Part of a small language model's weights: a variant of SOAP for these matrices.
Each number is 128 + 32 x the weight over its row's rms, rounded and kept within 0 to 255. Layers, rows and columns count from 0. Numbers have three digits each. The size before them is the row's rms in percent of the matrix's.

# down: layer 4 MLP down (transposed), 256x64, rms 0.165, rows 158-177, columns 0-63
# up: layer 4 MLP up, 256x64, rms 0.177, rows 159-178, columns 0-63
down158 105:120093177174178101167081165143116186130130121168182152109124153061124109117176115113124093089117118205114108111137121136141110179178179121130166108112107071181146162134087114091172129137129136
up159 086:178154184061190113135120155092141144155172160134167140166108111116102182135159139116135160117194115127158149108090107210071116126170121170111116104142171123136102167163122105142163170096093124
down159 087:065112079111096138159028152132153115129100102121165109173099121116143079112139152134115141143082169096087128147060137086133099074133092077120103081145127125141129130139113162080147173168176124
up160 092:097223164182135139184133160138159167114164086058131159091083099118113141113163131146079124114111079141124154114137069128126094064153092136124163145137103176129126131128141091109107152146105186
down160 101:152145123145101151108127132170077136156116199179194129121132137147131132113074117102165131144138067067100086096118157121140082164099152106153134070139122182099073170147154088142129177161086100
up161 099:125169118150068074215151183120135130126177121134150117113161144148160087110097107110154181173154102154076153132178113108085136159106084150132080116103166143115131095138148156100158121140074189
down161 089:127100112201128103105185111127154048100152085160130098162120147139141123144117130111095088103193122098106122121119119138161152157107192137057156136155148103136135103060126107180129127077195134
up162 101:102123146132144115145159091140106155148139157192162151105163117084076094100086141160088154149150064097167086119211174093135143141141108128165091098120108104184088090133148085106161179142115096
down162 104:095144105125155164100127115153189128180108084157094146117129075102160154120128152097093104184200180116145140166117124069139170121127179161078159164193094167120110151157133094115137161154098108
up163 089:157129117104095166153139169153131078138159131192124141191138091117195101151166099144127111089147168160173151156183166110164188119152103122090111107157136185094173120174166148163121115148081120
down163 089:156124175134103109156132211120141133143114153156147085103107156082155139149131065117106162166114127157132149106069134093148196113122049122124091139092136118085137067138082117054121159139151105
up164 100:145140079085168144138067155129157152061166115156139123108090156142150142160079114160134138086114067152108193101104067124051157105124135099126084119158184145144135144136123170154129189125129148
down164 094:123092101092205088144119106101183154134179160128152109127082111154147145094111130154130140119099157113094128145131138043089187094092222100146095131152080137172128114125137154152099115090155134
up165 099:074171159126086093130172143090122130085203112107114142150142110136099086091112088190147132117140107105149167117152169183166143142182111106096110145112121171168173080088136141072082139166158112
down165 096:077150169135114135065082097138132110127076106139095151070155108086109125076141175178150070081089183123169101093113138083112096115134108099174164119163107132067107106125129149128108127160108077
up166 096:151170064131136175128114108157129096109108113151153123167119127105055057229142128094073101148152199172117114136118126129118146129110092159129107129157107195113143128169116108139078133121089130
down166 097:169134136173096156106132152153142132110130124199143162122159123129158196059117148107135189147068113109098135173193137119111147117190191161113146123068141088097161173149134128110174105142139125
up167 096:116133120105094126125140117193161121137172075101128082141121135123142137170135130097125213137098158097135169155140096200139168139108172132161153142153179164149155126121075115099089072156100207
down167 084:112119152073192132152180170183130128102115047128086157082097131160121159164158126149132102128115139072164127155159095161079109131151155151111153080143058132138116090137110098186093150091140125
up168 095:145082103077131108088097112137159144062037114161113150100089109136119141132123147149149152198141066143161066150129151141080145154113071151180134142080135129125121122165133125140132114203124103
down168 099:091118104155135128137080130171157074139140128127195107163090092117119195109169148143113148137122141162096084099100101129111104158091178147201095166180145106133164118088107161122100142102050161
up169 094:097126149057076161140149083169146151129056147141118142148108117122127140097146102165166140180178080075135170111090094107157124212161133135141130134136094110085105131146169121139098157166079087
down169 091:179127136167109103109103108112102105213122108176166125153135159127135094163157154076126070125190153136094168107181139069129101163103127151121081081151105098146151135137147160150121081095152191
up170 096:095108113127140147123068197132101157110163123182098171136116119100147141160126062105188147169076120084111163112153091152094122141148155056145146161142130155130124165126118153064144185072152116
down170 103:090112058125121110160118083102130102089136161148171123143083104100126140148187104103080088167154138171117133109108101180164137132132097140175162111180088094093128157127106118157143100091061204
up171 096:126133121120174165134103093128111150125109090143115163131102106162175098100188165067054159154116208102085102158146157145131060129129137165106151106106099127078091136120088159192134138117137172
down171 094:145153144115114146114174063130143136158149148127065122127105138167099185134131108161150101105157109097143173131120096101093151040115118141122130159207099091115083102067110119069071143167153143
up172 112:163080105107174114179116109157167067166095125080114137115149116138128169121126134126130183133114181155120133153107069125048132115163120146068126129123071099069161095125188156090159124156148155
down172 117:122211154120141160160153175149148134098129112127122088134123145154109115121112131150061067100102155148131063140170128082111125160104155076133154158097131118179125128121172146119186190081058103
up173 084:153164061100161172072096129150108173108130154135064099132154076207149091122101100135127153081068116113128108121079084180109120152120148089131135173132083114180101111113149129117134159102163143
down173 090:118143103140184155113137174119131106138140050155091139121099079087164143119161116092178123115082152132134136097091126150131102228079166141136121135210157104140146052119127095136128128118101146
up174 119:193132159067157165107103143144141115153147113147133161170139115161183147142122080143189131113134085083113168190097154142097085167063134134138115122094115105125149085150194117162072130130181138
down174 101:150049148110109165089170134131104095160114109081174119164104096135108193104124166106149197165145145104181102062149166174115111141106138160083132107131124128091120129092169147170092101174116140
up175 085:110114122168167172102140113207122143113142087056100150136135155160115190118132133133174144158152175095121138145169165147113144158177082183118147125162157154095115173069074109082119160095118139
down175 097:095119095181150121128127125083165137125104123171151133119110102046132044166167183127117138138143120140176163203121112144161156154132120120140161133139161128056144147140156131106183083154087175
up176 109:150148131161132129085143130150097226111158091131126133143101089059140150150091142135126185165162141164165151160140114125086102150101142126163167210097188092112174108134100104119151096103169140
down176 116:129127079121124064121117087128212131184102169150110132161094177114142146110123133151114137118132091127163179121098103162140173115064142071170116120129175183149170161169162082129135082161107113
up177 121:108102078075068091121158155098146146175155049106142161100097118100141131087093105093147116191139098113156173135162195174109125149177104137083157142121095121113155114115106125145093091124171088
down177 114:107089119054153155093122092118136124197111145146175117090116115102112151093138068141144094072095121117106142105146104119147116126092106106075125117138163195087197136125186167099169142133181159
up178 085:119084087111158131113145132096165199107164117137099151117110125129102105155084160094194131094082136133140120120150087190117071148136076118103115160188154193141127113074125171150113088115185160